config = dict(
    n_layer=13,
    d_model=192,
    n_head=12,
    n_kv_head=4,
    head_dim=32,
    d_mlp=512,
    vocab_size=2915,
    activation='geglu',
    norm='rmsnorm',
    norm_place='peri',
    norm_eps=1e-06,
    positions='rope',
    rope_base=10000.0,
    rope_fraction=1.0,
    qk_norm=False,
    attn_scale=0.177,
    bias='none',
    tie_embeddings=True,
    parallel_block=False,
    extras=['capped logits'],
    init='uniform',
    init_std_qkv=0.0279,
    init_std_o=0.00547,
    init_std_up=0.0279,
    init_std_down=0.00547,
    optimizer='soap_variant',
    lr=0.00558,
    beta1=0.95,
    beta2=0.95,
    weight_decay=0.0,
    lr_head=0.00633,
    grad_clip=1.0,
    warmup_steps=200,
    schedule='wsd',
    decay_fraction=1.0,
    decay_shape='linear',
    final_lr_fraction=0.0,
    batch_tokens=32768,
    seq_len=256,
    doc_mask=True,
    train_tokens=127200000,
    steps=3882,
    dataset='wikipedia_en',
)
Each number is 128 + 24 x the weight over its row's rms, rounded and kept within 0 to 255. Layers, rows and columns count from 0. Numbers have three digits each. The size before them is the row's rms in percent of the matrix's.

# layer 5 MLP gate, 512x192, rms 0.179, rows 136-184, columns 0-95
121:131071137148116129101155121147100104109103100131136116122101120119125150140089151159136147118104046206121119076117108154147156130146149143175125131191122062126097102139116145125116169104124094150094141157118112110129113112119103166129115120130106156129136125164128145134161122129142128140
102:142121136143107127152123124135147131152112117136129130121107138129137136149137128130132092178111122164168100120148114111102127099135141107140103140066088112151123131177204138136149118075149144139141125079158098140126122145108139126129154153177068137074120141113150127125152134131163130103
090:094111144144130119106152150167150093087127128109092129106118135066141086144128120126128120155146128146127119139076151139125110134126142122145156097112127095122074100118181139136133177136113184118165174092145088121143126123141143118124083096124147097098106090176140155126154126136119110135
090:091133130140158146085113129144115079134118119121101144083148130145111123182153092171145159124132149139111113112142123132159130074081112170156083125123102128110106175107136134091115113112117133107127123141134137119071113144149137145100095125131114154118096101132101143132119101142153129107
113:139137193108139111084112142091085129133157177156157106138092107131152101122134102099122124200110122149136138109130108114136174132101132143120139130123101139091214114137131172131143117104127154117155133153136117167131115118116161138139134146150122130130141132141086126125148175126153116142
099:123129119093192117135128181140113079095108129133098154143124117142123087152105121163138176092168119093091119096164096136107116121143146140116156139148146152155128151158130162119140169147151119116114135147114089106144142140125114138127113139104052174100127153150116121132123141133142132147
099:132096115118159095088153135131128152140107142145092114101148127109121125116122138126153132110121149110132113128124102107174128123120098116108095143125089159103123144141133117133121126128181103123109131123097144132128099109088165134122149136139129120102141178150116090117109165114146132148
104:136135142089126076077149129125134148115104084121161124103117139116107190115149165116168150109203102101119139134157126099110140104150126127115101088119155167158083106086106097119153105147101133130119111123110109105132139118114127129142118145119120137165133118115158170127150119112104132138
090:104149114154157108118073120149126137155128129109093134112139092148121145190126116112114128158110142131160156146124129111151161126066141131151111120149126098152134145103115131134135096104126119113107121177159146128138131151163163148123147126112086157157114105144185166163108107139118125080
100:155123142107145195109108118160154121095154133096133145118126106133159195123144139113074131107079105127085102173150133155123133141117125161109133122165197113113139107167132108103135098132132092071171112107154088146143133100135100160114117138109148129150115136136115128112128134122133128144
091:150091099110142133157137112143156070148113097133141153137148096134117133116146095168159105127121148137148163138146095167130085109167120089159135135162147104094098122177114115117141144084152144133138104091110085139103159113145158135116124115129117132136181126107118131171135078165147102143
100:149127127163139146130160154107109163147113121134095131142096114121183158126155104104119132134123147112079120170157159121145126086141137117126125119122150145146106132114146165114145121143118108130111119097159135141139169144164119124136078156118141146144139151087136197133120146131115132111
101:080105134158143107150139163139176116120151137108143142127112121118139123161130144147177095182152109176138140141133137148126140129126157126130134145079138147128154124091127114137123129157132139142155105111150094134092141100113125158137145125162177122144071122124131124116106110175146100131
095:145124096158162145155145096155125106103131104122090158162114154112124123141073161091121152113117118172151114158151165102104120123167126120151066119125107138135122078117122177148129168121139123138162131131101110101141156111153121126124126085099137073109157114119158111150118135093148132091
095:150145142113162166122114104153151132124105113130109090123111165137112175156132136122128137155093149129161125125130123138121142130145150123101105080123121133107165075168157118135124127109164136106146133178145124123172135071107127121143134122165170135141121111145119122130134157132102172158
094:132124131097147124133139164141104078101142170091125153066148088136095113139107120105139160139139135133139096152066095163179147146102118105137141125134133173114095120097142120120140128108144121132111099122122149137125114101103134099142114141159128108140114126140159118146123111100132151137
096:183127088123131108135131116123102162137107167148124124161146127132143117123106139110162140139173120102137108096140082130106131145135130141136146161138115122119135107153091093126179120149113117166119122157151075098087100111135083138093143151119148164146089149099125093136117156136068121112
097:114109138088120130070137132105128171074088132114118136149139105156128169117105133124089101130132123095172133154110157116137118130127125065126152097111137132128124078190127120136137113112100130119109136074112114138158104111117167149136131088142120148174146124157141155120109088177131101160
106:108129143096142140131169132136150153100106109135125158147132135182119122117116120169096129142121154135152122177086134122153163145165101133113080175107160092086152119143121108104139102168136128118153132087112100119126094141165111162168131114118093152091091150124126070131133143140155111162
093:129127086126143160135122152120105157128083152096104167152133125132083156139098103169115139114107107136201126160129144129161154118083134131174123134091112133170137132147124096150088159104139110116114135095118134125155133124158158118102132136078129097116161082114154129109124167101132182127
104:187160125079149137102160140125111109155144132131102118109133136107087107107130158110051102093139122113102122080155146179159158113152154136196135116161149114126100073102151156100105146129107162153128110149124137133138153134149119103135124090128161123086100093104139090092121153129143124124
087:129147095136141085125131118112138164141133098100158119148112130131107149139131103155122121135129116115084184120166142143113096149132115161136117137078146076154121148152096112139103122147128160086135119139120128136095154131100096124127139169156092114117139122130110143133112117117110143135
121:172077177133182149119119141152115120120110128115146122158117182184119128127108139102136143106123107147140147143152130117126109165132090113149088125082119145115150130147134137140131126142126125144132119137157121091134169122132134127180119159132163120183165099153099138138124160131109155157
104:078109148167166111153151141110169112160131128129107130156095116134083130128149124112133112151141120127179119173160111102124138128168081130164139110114153131108145127131092115122112120128140189138148124130149123114104130103151115122131096096142162165120124096149106116121119126085141189115
094:148114133153135156111119089134108127107142123114090123166119117134136135151135121107180175136134148162103116102127180134162105103134137097084125109159126111165136168091148084112165133111133128143120139117153077156172170133105103144127115134136106125140127103146100133110119135149135153158
117:154152150173190162095140099124115146166159134131103124115168098112127188126122075145161173103129119122100115093138145130126110138117143161136111113114109130094108137112134084132128124117134125146143153148145129133154162082145138142142135132095161119137141156150149137101095101144132166141
101:088099143152105127141102100133121124118143144134148118096103121158154120136086137091110088145138095100106127108121107109095134127142113085164115109137163108110165130150110161146121133137162162139134152132104095170128128122095114095120161128167129130153157157146139136091130137120109114165
102:084113104148127119125147147122141128090103116136107133141127077116149092156125157101142157123101136088155119104115148124119135138128101100144142104196095107097132127129113099124112171130119124088154089135135196135152175131143125105106107129145118123083156171149127121135139084104142128160
098:127118139201147149095140111130125126133095148062087104153123132092129140166116187138101150114137145143142125160136173099093140108120129112128084114116171119110106113140113139124133127077105104100137154076090164099083135131124152126105110143157158119134094118131153135136102088118124115146
111:124133124147110128130117115112159106085126108133083151119150159120128118130152170142135147129204151186177173111122109097108144063101142127129122118103122131115115095178158139139168092121145116117145165122129135127110142159115129104095155144155118139131109179146099096129134132166112120108
091:125116155131165120111082158141134130174140129149134120112118115127131138096090097144144099194108099121139138162152097113118116121138165127148085134157110110114106101117095066069126110101137144121126136195147151134155127149108089110118171101176142143089138149175134156137112109131132111156
086:101125133153106149098119104115046113121126109149119113126121138090110111156130142126150128107179114131090064095133155104131115151081114118155109123119149130104102104166080127124139139096117092134122114135150152157147140138143083136107114163118130096136141134132130107111125132118087116170
097:139125144137105105135103121126166115134153104101107098163150155100147112157124159128096150121092076111105147127130127101099140145146142068120164151134129155127106121104101134126048135100090104139124098141137125129134124091075106113133081137074100107167145151140144124114155113142110148136
101:129160133114168120068173118072152155146135111143137137128128087125150089130132121118131140142113139144117128106146135120137095130130168127120131123140121159141113115090128158085114120136145131143154137109090162097127112179156146148134107131154078165117091115098104171126150086165165108152
092:120141102152130147165161071106123143089109111127144107125156120123117165142149113117134111148108125086111170102133139142143104150168143133134133138125126155125122125143106134094101130130127135074133113113137085131085130130106160144128090120147132137154114169125130121149151145142153119141
097:125140112164152107172118102131135130104161114137103193151127099142152113144103101123134124130175133079099139096105156154103124135135184177123164167126122105135123133155088131127108167130122122141129133139117091179139144115135105109119141156139160125145105081155116117102137134133098126155
095:116118089135132130125108085120127105122080142130147108108143122124107166121133112116189139103135133103164142106144088123115131117087110120089093111113175076107116150148163145151151179128142114112147124122131176136079090112142133123106140113115107105123103109139101121167141112125121106143
103:146147156147130116134165196090117106152090155170115089110158137120098127101087150173176129146152136129092112135138082136142157162123155168136111144113121150117107140104133113131118128139135086149134122078117122145155080167095103142165119146135144132117078118163085132059111106129160139122
094:082122146126120126163136150118168140106124103126112123127118110143138118113146111148127120126179109140141150105108088097127153115119098174136129125117109100136140154132162135127104096108121143197126146133116119137134089137162099169116169155098108158181093167187172148076137145139127132102
108:172093092140115118162135160122108132122128140133113155112155114074135123142188141118119097164147168151124120120127119149158173121152117105137144128116150165121116136176107099148114103103140109145085153148123132082107159155104152097140077119095138092175098102151121109117147154111148156088
097:096119129137141158137132150086183125123147185148135098135131133152136122102128087157123138144132128113156073109139140134105156115148111115131112147090149073144116153104123089126129092126112157087152132123104179154132150145122086127130165147113145114113110151174153192166150158155145135158
100:126119099156120122096100116122109125123118138105136091118121182156128090172147111161154077134150120112174123084128114182124144138084137106111152176138129112117144104108165146144165118109111187117109115130107106144168149122147124153138148178145074113147142130114079108158118121131142090106
103:123167140156149124103116124103150164161110142151106143117145097112128118109152128180135108106090102082133099112124115143102134118128059131154155096128143136157148125133108096135115167090166129143135164133151128110101142132090118152126145134112175099152119166141131144093079088113146126143
100:112126106113091118111104126137149133124166106091123157104130136132126078156164141132144167123183106136177132115115137135147123130154118118134105089110159116111092103056186137190131160102097106141133125103135100109100130104136170157138137152124133117095104117110131134148122122131120142118
088:150151124112147104138106133135071137156091097119127133098151140071142136151111141130097142177126130146145122111128124145152137135194159113120134127161134131148147136115103115136127099147099157134112127115098124105119121096126151132127112161108138173111092150126087120136140099089113098152
105:070116133149156080125115099186149122087093163118154163121113141147148122168133099138142109135163128140146086175151132093117109136143115131153152129116137138094129163125117133142103098115150092115105147140119181126145131117131117115103136148136143161143114184161145138159140144142137070097
110:139108111111139152135097116089130158119114092172125147161160107123114133170151149150125093125138126124123109147101129149170161160138138135193119123149173094135127123119164171114162083136087156138109131114144135121130134099126147140131159131153126119141092127147157099139149147115127071104
103:133125154153171141133118163164135108125180074140170142121138148136151108104130108143141083128133130144113127151077148133118149141157130135135137125108106175130093137144187134132107123110145091119098110119096167165120128162127138139127101101100100124130126136131129186105176116189115166152
095:155120129169129101131130147131111134129132118178131123168112185133099117129124141132148120149138122124134125138105098080113103151119136120063111102127124121136146147131122110141178121096123109149123119109121125147142142181119104127095109136119153114124131118113150143106112133106166169111
# layer 5 MLP up, 512x192, rms 0.185, rows 136-183, columns 0-95
111:157131102125114116130087099099098107119170125108146067137125122137079113118130092136109146089171138153087109136124144131093121116174180080112120083140124116143118140133119137115129102120107104093125137116126104120104148119162109093147164148162141117149167152134132109143122103104138162143
096:126126127146107098121107112151121185136111129108151136128120164132080150177155117102107117144140126103146119108169110134095109107107117153150088121156147090145125097143142144138159116106098105119115128078120166158101105096129198163126138112141115074098127157134116096139129138121124118135
085:133113120134128122138151167137156107080150088099127181134135099129167138145067173142137115131148143178098107143084154149114132127122185147121075120139122071146103124149170081167168125153145143131120165116139146109160100093139106119081114087109119111120125108145116110141103116134108149121
087:143122154160162148151163147160105116181114153146117135124104142146139135134106069104186114145133157124149128134138123150141106108140113089165077109100136134097116148144141118127103169121136125089108148174145127152119111128119155139092163145117140121103112127097123122124118103153166136147
104:140145117134140154126105119093128133089137123123124151171108143126149122166142138192161135111126089128160154167139086150154138142141157107157173133147135150117114122147131149117179087127151153174106165133139183129144080091131121131125151097148098133150145143115110110150131116173105151105
100:140109133101095178154115039109177173085138129112121126155100126113132107086139126133111111172124154134096207101119112121158151103157127125097131102136118137102093141116190165093149151088114113099158165178144174116133075120108141134123113107077144109162125132121141112148091175102176119150
104:148124130107109137141117159110133115137115189140109181081089110094138104135146090146126143139123149179156145124157159132135101123108125141104137084142117147146166119156142155100120083162138155109136144144094136178063113153138144120175136139124098119117100132112102109117125169110186117127
098:115151114166131125130138146155141105108120144126150135135118123111118172126133146093162126115104175101094152153151090132099126159166162085170162150095133106114120101118135100116130121092162166153151157123109115112107096129131107149133141114115161143134123142141109112107154139115086137111
087:166107150138157130129116157136149113149099149061130122143120126110099139105107128152131130139112154141119133119145118102068132137112124126129121123102140108120145160126162109106119139117116115147101138138150116121127106177116098109186116151159106094073107126134150119154128171133166137149
103:110137138121123169114125135171148113127099132124094109134113096115123112105140106147124110148110116120144125119166093079137166150161152101127130134159117132115194095146116153131109141130097116124178184133138123171124109147170101131141109096135081141138161154128091134111082170107118085131
095:122111179163101101128092137121125118129130100115141127143145137124129130145098090121160151065088133117123153126089151145144130176151136128118144152148134091140124159110165107141111166132134113158098122109104108165129109138135111108163155129141105093135087100128124123155130169161066143099
104:111097146167143138099139102144138179103102144136109133177124096128112142117112112089151140131107108118103104138110129119125067152128098104137071119138143126165115124114122112121153150122142127127142102123142128104125091112122173127140112157095149140131113100147132123128114097163125171115
107:144077169160168110150170131169183150168128139137131154096125148160122112144112177137126090101166130132098126116160135141128101139152146124114093109133131158131125115089105128170139178127128140126100071106135143101080114136125134101123119157151112116072097111123135105131105109118127128125
091:113137091117146146090103143092127140103154110099133170125124114077163097153108086173120146173105138110111129133134120123126085109134167127139166143152121138107135137128138100114120100146123111115098111129097111155132136117161133157127127160134115107125122162129102189084122151130108143139
097:122139143128136148111082116158149123136122117142090102127107123160141160134171141098121142160139172117164120121156123162120142130149144135083096080122127132127144085153149085125146130121154115130119139170154102110176132114122133133160124132194108145096140111145120155114122148129077151145
097:135107149102106131153126092150141111191162143140134135157129135142126140150120095113131137107130158148149122118121113121075116085140130148145113124174105119130111144135074128133121160127107118100131136145110101135152093191120119091153121116095156124141161138095115155110127161143143123106
103:138159176151175104093168095150123144106123169089131101151188111120133177127084148129136123172105122112111063154140087155091140096130116105131128095073129145109089107126136110114140140128122108111146131134149117148144170099124100088141123157143140131169152151090107087128131120178130161108
099:110118132100134148117119097137098128140123152142165136122147121123125126145102156119122160109127111121134159154133115160120130143099138140118127106092114110091103083130126140168120157184124162094099141120122117133089114128112126153153127083111052120125102152121171186107135090084082150138
103:112073136118133167133139147117121112096134124089137168130124104164156108135152152172164148162144149171144140158098139125144127097129141140125130153098129118125150138141157123140086134174172115101193134108112137153106125167131093107156133160137088104103097172107138134134093127133127091143
091:098101110143105111101149090139129146148148109143121092120116105141115108160145185112117134171146147133105103107152116155104087101151101120104118146144123116104119126120156124112147082141103152182173081130136100134149159154129156138117103168124102141119133163090112132084189119147124129108
100:114146120132146134177138109101174136140091133117121118111140127121159101093067108116141105054100170185114107100126129135145131158143142084155113158143112138158118093156127158138116127120143101155108107096159105131099143155131132160160105119112122137097137147073135146088101127159108148107
098:193084110161131122147118102124142150150128119132168147111137087153141128154122132100097119106120120151106138131132133117104109183082116150096118163134137038114160161100101155146118136132138167109163125122116121123094108150127158159136126127106111103168121084121157128159147186138146123136
121:105162070114074118134153134115163117120153110134118159087125095054136124120112103132144069139131130163104111121104149140117150138126113159101136152165153141178171104092102115105155146135108106125116107107099117173136094177091150113085125114132074143076111114091160126123136125091165105119
104:134121094162114161126108104106151127161099100168112115109133121136135088112169154145110131147158143094176131141131124141120130121140156149182087100144115119155142141133130156086125140107153145157101158146130091146123138137118116154121102112109164108134122115141158130100164110167146122119
099:164120138131116115134134112135093080140148145052151112181155114124104143112154146103151104094098122159163152091123097145101115113115117125114126146129140110153098135143134140097106096113144125118087091118160130145141158149091162126094134121124094150118147139122126114167131142164148123126
110:136113160092116123139090172093148079104150092098171116128129099126154100107125153122102094120184162100163149144129107087145129093144110116137156124123122108180095134151122118140147141120117144163148141131134146080101141107154104105113092147124141152135077117130144130110130153148150098153
106:141127128116172151110124134135161159158147101174137164148134143161136142141099131140159120084130127152146159111097109141139103149146169152103187111099082129147098142146130142110150124146052084148134119130139145168120137127176133152136147192139139096138138146111120131113112149136128156112
105:134107112112171114096142137181157114091112101151132115101224160138169124122132103132132111145100063136083123124110144174145120107122115069085133132164121169101127131113148115128093134133123114115169132126159112095135155115158096119141137124123101137162157143122107126129109135087144170145
091:155126116117119161131176067154097134152082126045120083111159132075132176097131177122145129112126161116146129126124175125118131155092141092107114118127141112101112100112154149107120104112117101103149155126098075114079128156106156100134158118127150117152071118142176150138120117087099152144
117:104118098147149125112114118137098115083129091129118125144130189096134094134135149165135151154160126160129164125141090089077095105108150146171124095125133136180127102163134121130155145090094099115145165093158119126139120129104127112099117148112128132134126140142121147119141109159163108125
102:167104103153129158100167164155127155157114138104143162153124115110126153101127113115111105123136119112124089115147138139124134147140109105112126151180132151165120142145140127117159113143124106142119133117139133110110114169123164119139134151108132100136119104128098119097115156149132148108
097:126120142126174069116102153102131150127138105122068100125130145107131137140103143114087108109140127141090165117139111144142084160107160142127109157096131102135123103134095158118098118142130172140187129144152133162132106153118134128124162142129094152137152140112144094108114136123102109137
097:126171095131129132122161143142139134188137140144120101144145162134143108165118103086142176113100130082152088099207117111147131110134163121116133135160119149140182130102095164135099153102178120101145157147153117090141101124100114136120087110165142141137143134135146102108140165152125125095
095:145145136120105134103112159144123139146136117108158110084173186109099099097166082156119102130113110117121124125092102104122132123129093153113138137151114149093127160116181150162131131136117107121108110111132153162142154122157103108154152141167102094143153115116136161117168144176143136099
098:125105106096120151130109115054161144137125102106154081178159126127138128118087135134102108100113150148122111161142139150141100102146077103099120090154108150146152123118154135104113134114142103110137155118126173097118167150152160124159159130131129110123127113167133153119150099139106173115
098:112140164151124136130109094162116120186127111143127147103149129084128132165135115138120146116165165098125126156173144135107119099113169130120134127140134126119114172170151117130131113074125113153142130113097123166166153120169096122168109122158087133142074094155139132137137150119133139164
093:119175128148121165088100153138120163132124102140104164160123119107098104147124126149111128138147128149079084147159116119127167120107145178148123099144130145156158118108130120123107118133105119119143151128128147114121148091132116085125100098143130141124083148067115193161160141099152151109
101:113088060125116153103078112165139107118162149100144145157137099100131123142162103105142114099130141139159151109138133119123105092140132107116102130152097135161090163120171161160125136145133158133151100102102156149099108130150173139111108129098136122105158116125142163114173143135160127116
086:075163142133125152132138125135165152159097116155118159133133139134121106142168150169164165116152129159146117120121085133125129140082096153145128135122118095147115151135180169129136163123126159168158134152102144085121112136123112146111127115137089139143117164193129110113189117129168115095
111:129152137159138097120120104159148122129156135147125131129122122132119165122123064107110159135133140123147138133132149138107115127139132156128128122131140126128133102124145092137128152098118183155135126159139158122132140063114151117139125158141107112132162180141132159173074130120123145173
094:097136076127074099075134097114085134103105111155128084146148121185106182136167098122090123093110115129134138132098123125107123128129113156136141086148153132147125136107126122116080155166128098095127141142122123157137133130125088157143110115152119137098159117121154135132114139100134182128
099:127135075160107137105150116113113098108136128154076123101091188161122109096163128155124112159141122101155143119153122114126140151100160146163112146154158119147147119145143131130138170077150120102112126103082123161102150125127114144125156080111136168131157151152100142150119111110119135120
103:114108148127115150136122148139117159162078074123162139155122117121093128199173139159131122127101139129129140138086131148107128116106156134129157136091111160127142134172122176136116127155119096134132110154111094089120057174122143118098109140126110136149128109153108121181113144151131083107
106:126170133128142130102139088145106112126155152138130160130131114068108083134151119152120117128153085124128106120134166139133162120139085136091141117133166156101130131110177166147168116111119071138096104119141106132116121105127153104107123091137141159123133138093096130115122150086133129125
091:088118110115135143085157089140142136167107084147149138105134116104098133135081121133110106090176121153207147064143125120111103147153159105110112130136118143176122144136132123141109138140139156132102115136106127178110144139116124117147088081146066135130119143153138140128147073100088095109
100:093130137109152143136135135136108096131180115185132111129110129118152123115127054146100146114144097111157162134123110122091113099112094114132087114107129148078113136117161139102111121133141122195117128161101125132150096143115119131112125130124129113078103109096144140129114100130126097111
107:119128136116129169121140124143117141078119085168090124172147111113100152163077133136143098146139117130152115126132114132128140171104149154125090119140156117150151128111120168147137108114092133145117122151174110103086111132129173126138158175123161148131106096136139110154152119124169073101
102:103151125127112160102111092109124137119124160119126097153069135144116129131079167132159115149109110137175168134153070132160108138149139142123100128152122123095090076162121127110129113132132118148127138166168117108127119071098119135134136129118140141089124128162102110130122139126165151122
# layer 5 MLP down (transposed), 512x192, rms 0.172, rows 136-183, columns 0-95
107:132140133099136147118125136103121095130106125087113150119117122088125116083163113144118108126142124167164120138125108145105133109143146082135137182150118106115156113137172178067161117096126101140157164116155122147110104178148115129135115155097142130148139127134106152123127165118132124135
102:143179145139167143089127174150084119106101145156131128178133115165169112147110090189112101158122113055131136114116087166145102146125141132112106142128076114125116164140114121112121128126107134147093138145147157158136137109072102151110160124097131136148149121147147122147136119112120161159
098:164101140135180141097151139130168172102122115167143129175111161115140136131109166122119130125111127090116111117122146068094116105076146127130106131095125115168119126138139129111101122144103085131141153120123146162118124111121121182175104139134140106127129137085154158110124178130141104122
094:124118141187141118126176092168126101148142144194130148177047116148110132105113188095184126135150118131081103143173117144088111096097132140115152124143147104152093102125116097100131141140128122081089129119146117140078136145147120119124109123124098143129106106124177124100127123156146112127
102:142153095133132108116111146117130114147178109117118120101121161104081138122112148118102149157145154107133124114156113126155155147100160180110153123099087140091128148138137129119124141141152130073114117132133131148089139153128127147122085149140133116105140122135127158125103133106160099135
101:157131123123163154114067118105141107154159094115144122091109129141158157136137129123098163090124107124113091147148128098134078154149156102152125125124144157161130130155136165081140150127150104142150149097160104123111132160128142115144163128139141105120105117126146153164141129130127154071
101:134126148156113087154142139143183134127160161152118109118128093171130101093078108140112087114144128106140116126102157153141189105116098124102145150148096102105114131133127092142073114111163112105121086141122129110104088146138149083138125117148176077166144149151154131151098167129121118111
099:113112079099145138171119115101167179107146098124091118148173108094182073103103124080116136122123112098168151125091135152135109144149137114107118140131151118139155165120130145123141150130098136104107111124136112116104129120138147113093152115161137133110127182144111120148127154132113119093
099:131122117171099110135102109130126079118128101166098134110133131177071147116095130129139140162114157120142140169129097165128131178177096137165151167089108160137127119128150148124135109127110147166168132140138095088137118119124093130121121104120118174134124172080147120097155098171115154121
101:143148107097109107153127141102125177156127137098153144108119087113123158154158119159110169166124148117133128141109161096144133070127142127136117161161146160149114128094110132119155125131096165142098142173097132097185160086120101168143126121115118143105141131134136125126140176156098159143
098:142148092124137125158095164150113107135149125197127132092122103149125099126117112132110125148165117111128134144171088176108136116085151110105131119138139160129084121122151175146098140087125143098192104125133119112109134106099110106114132108103139098092147145122112106122147154152120110135
098:124132137122123149125155146162156171110140119138139109151144122115143081167126162171097088120129164158148115149178116127137162144092147134107170149130147145116128099125069123112117113095098095083122110117131119125118135087101078083107112164093145111129103107114096117146133157124185125129
108:125150149154135122122159154136103078128112104067160167115108160128133154145131172138125074122131145166112157084142140151110125080139148139111154107091113122132151136135126137161146124105153129159101136109157106153105184120118123149117103141147112161138112110160147183136131163170138132150
094:159110103169135103110174166143161104138120116092142142107105081161132116119122079134097164133158157133103164123125113147211172119100100126139105126131142155123153141160117141149107193126125113160141130116132126126102140100142112145123121152136144127074148139125110110109144121138124119117
099:116117130145167120150133095113127113138145126136109149144177145183153138169125174117131163100139145088142090092168142147134142178112125138123145174149181116177122108109156135125134101130098130146128105101136148162116136132141093151149101106141126124063138128074113122135125111125151135132
093:099145076096123112145089076134127124105121077163110142158124141104115100123152137142148124106171100131134157131163104129080153096146136134124106085132156162087128143140160120122139114131133156123129119122099115086152136133155106129158143152178169092141138162115116133112111126144114130118
098:116150106103087058121102148138146093121146132180127113135133160143075114154138117161127089115148111127142079122090084096130109140134139113149162141101107105110104129130134140126133121141114162134076149145112140116142127131089145144125107142136107121140169106130116121139171121118153127109
104:077118127132176154132122064173128153115136130163142122126126120143132125117140119091115136156117114114149051150120129130119156144148136140164111133115109084119105145177111128136104123186166132121128124095185142098109124170135165117122106082140091068127124130106155125126171161103110116165
096:150178146107095161123101134160101081144156112128138093134077154104139137148098140109147112117100113086116114122071168100122121105120130082140107115126133148148094110148099115127103178121146133124090164147126118136104162146109135128129103110161152146135143137107151153138145124151108150121
097:143125129130141130105121158153137098157097140168121096121138138128117156126127120135145149084101136080117136123128122065135129099116129106171180119086136143167147145095121150115092153121114146091120129141122137186122117096145140051118148124115081145092102138116150139102133122107141099102
102:178157125125148101108159157135123124116102149162136145133102076152124136082156127098138182122089105098133116168122111128123135112142122126115150125149131129142115124126132093137117117123084123112142175155135137105172104146120131084161158139126152114122153136135123138194113126120163091138
102:146100147155084129115116111094110121146120114133126096132165152142129105091141118157127147081110132132149144127155126109099143120120122132152167131128114165114120125120118142092087132194067128150128130124149101123114115124156175153155100168104134087159107098159115105118125160165125084117
110:099134112136096121118112116090135180142107112119135149102140117132142075139120129137141112135112136112100156159129138144105131103124142130145159083169192161089171159119099121151128141129091153162172110128146109180138111123135102108131139157140087089116135153087097135167113147119139126145
092:125129135090146132109142106106125133141157116109145120184118086079140139145079121103152145112132171141108142140124137153127123105106121120092148114107135155148128087127081147091136194147118115110107169141143141135172134115141108141166143164104150056087161123118102135118119108116106107120
102:108133138136163148116121113131092146124144142165138124112096118127124079124132117124096146130101162121137132173161136138121151111105137141113156132113168125144125102127126105095107116123130128122113163142162125082125104116134140130139089153176121132126163139085164133180078162125139101166
105:133133120115107095096149104121180110122108109146085135128112135172138140101097104130156158096128139057164099140109110094112160135129150152080126101101092092108112130164139119132103076097116078105142124093121129128090092076121110145119151128109117117128112146113148140119129123133133108124
100:079120131105183142138130111117150110139175166144107148075125136095151154145096105107125176163117139110133172163196144142102100134145141129151105166147158136065100128140156117078133120123105124110145119141100116144120161117149118103116134121159114123139180126113116197137131097141153144115
105:071132086122127150115145110105176129134130134117105135168100152115126154142122141055183126138086125095154145090116120156102131145103137097153108125103108145116107104104106132094122096095105119119134125140144141141126099174107133103138158157060164130105132115075120106132096124112130129149
100:146153156098139146145085086092152123105094143141135117143165112120128138169120142126121152131112123139157095159101133117125116131121119136165109136142155122171104097128137168114124135130141111100139137169129109176118078122144139104133097132130118107187130178123102139151136179057078151113
104:113133156091137107125130153089147123155103113128141127105163167137139114133140135126157140103141142144181122138130130119105125159136117123143150157128133136096154084117097143182123109099139133102124108118135120174094103115086165145150112102140150127099133149099124098157108156150138082144
094:116125157134097130096101157096112166134127115115143155138132108109163150126126122130134176147116153114085152112098085120120152116140156111142088116105116093119120080104160144135111122176132174120134108150113133125153117140129114131173106114132140123129141110170140122137103131094136161138
092:128098125118163127118120098136127134115126095152154116086138168110148089120111161123094165119129148166125135103058148078088105128138104086146094117121106107116121114138185143097145115119115132114120149111103128112128145118121128083124125130160178114136137086148122144130152128146137108139
097:138109154142159129143075164125133140138108085124097113101099090136112097151133157126110151133169145123110132120120105167143107156190138134130128089135141107115140135136154125131122138129063153120153162111121130145125118134142130146149115127121128108137095119121136128162142123135099091149
107:134131131106135151141116079150116138088132115136097145137143177126135170121110145143137129133132073137089124116125145159105134125097106122177148113143128125148105172139131099168151080125116139106132127119110148161121125114100113139130090156154150146110119121130145107119125162103095115144
100:143144114175169129124122115109149083132098143151119157120094143123104149147133080122108099083094136115121127118108149099119107103122127115147095134152120113125152123162074114151115151107105121097118119101143111162156116186110143139157137108105091090099100143115097139089136114141123117102
102:177132117105153111137125125066129150117067165154115122149126132153096104148123147137118122146166112114115103150116101141114129104158105127091147136086138141133133080143113138113116184136069146167123114141131128159113094155097159127143092102126132101163154114125099123086150116125136132129
100:155092137154140118154115133107159121074094150157144116135120132121145082121103132122148084140109128130120056091086120148121160113140106119124111138133123153099077147108096139102145134147128144135107160142090117085112177129083138163088175135104177105157139097166108099139152122143126094121
101:176158127125125077146145088143124163109136130131106099156114114166099148157115131128170102123162129190124125102127110105146120113125155134134094113098144141116106148163129134132109136129107180133129137145110148172099129111129174145164169135145137121148119147141098126106136105157131127140
093:141103130127153134134116104123154136144149142128123081144143156140095154158129152127111147146113107123132127075161157133146094162118147140134130130138165073167138101139142106119126114126134132092109073130129135126153138122141118107140130119118096098104118086115172108128162129108119149082
104:138123195100134167154125145114106118096092117135117161115172129169066126112151147142137116102135118111104115124124124144119146108133134112093122095150141155144127133132110105113132151090141125141092117141131100104163112139161128169137143119115150104177109169138152121086169139142111169112
101:165111161142098152147148130087114111134161147112097096138125131107171122135136123103122096168112158134134183112121154139122091107166104099126120108104137101148090111122106074117133154115134123149153133134144118114125124118156140124140148138102105160161153159147121075169185109186100099111
100:138125136130106098129097152135140169151086128135156112131112160107126153079100118089156139110141186166130102099074111123170118150135103133166098128085163139145101094117114108113104095131120159119149138118175133128168128107126130152140116140101154154089165096134166109128158125103148117140
099:136146136129147115109125141095156121129126101102122109136127173121161124099101108085067149073102121098159132161134124125138130132136132125144068175104114147109132135131144156192130153087140150103113103163109155149100139110127147098107120102114122153123129192122122103100109147097105116164
100:119129138135085109068135153111128114122134144120105101112110110159149132146125135110116099135116089092172071128119108126158119122150130169124118111085148124144136105114133156093144153121168103104149101130128170118140121092089178131160120111193161115118161146117115167178151148150139125155
098:136177186120119161155135123100111159103155112110116141133163106159115106148139116103157101121156155135130142146115151120128144178072161156125158165103103124157165100119150145113130110108116126132141121135121125096119120117118119099119112152154083105153076104103164125131130125125138122148
099:146157111153105097158154124109125126078103126115173113161130098118177128135149128139133123157079149142115129162127161133127129084107140123111149150128154126170188174145096108133149097111130123142124141134174135109160164133109126101130105159178130130166120121111138162117135093120189078115
099:110109146105157138127140127146148177142109126118131154116080079087112136145096147113129111101146149091135122118182139137184182097109163117145126127128110124171130108139094113152145133139161110114136090164156139135102128127077114100150091135124126122125133141162127134126122142129124136111
102:123118167118139143173136128128100119106140154150162111113108104170119111139142091107099117121133124114137127116080164134148091122118120113139139165116122109101160148130158102123120170133133112156147118062116165109138179117161102119118149097102156127142144157137173068143141143136169136143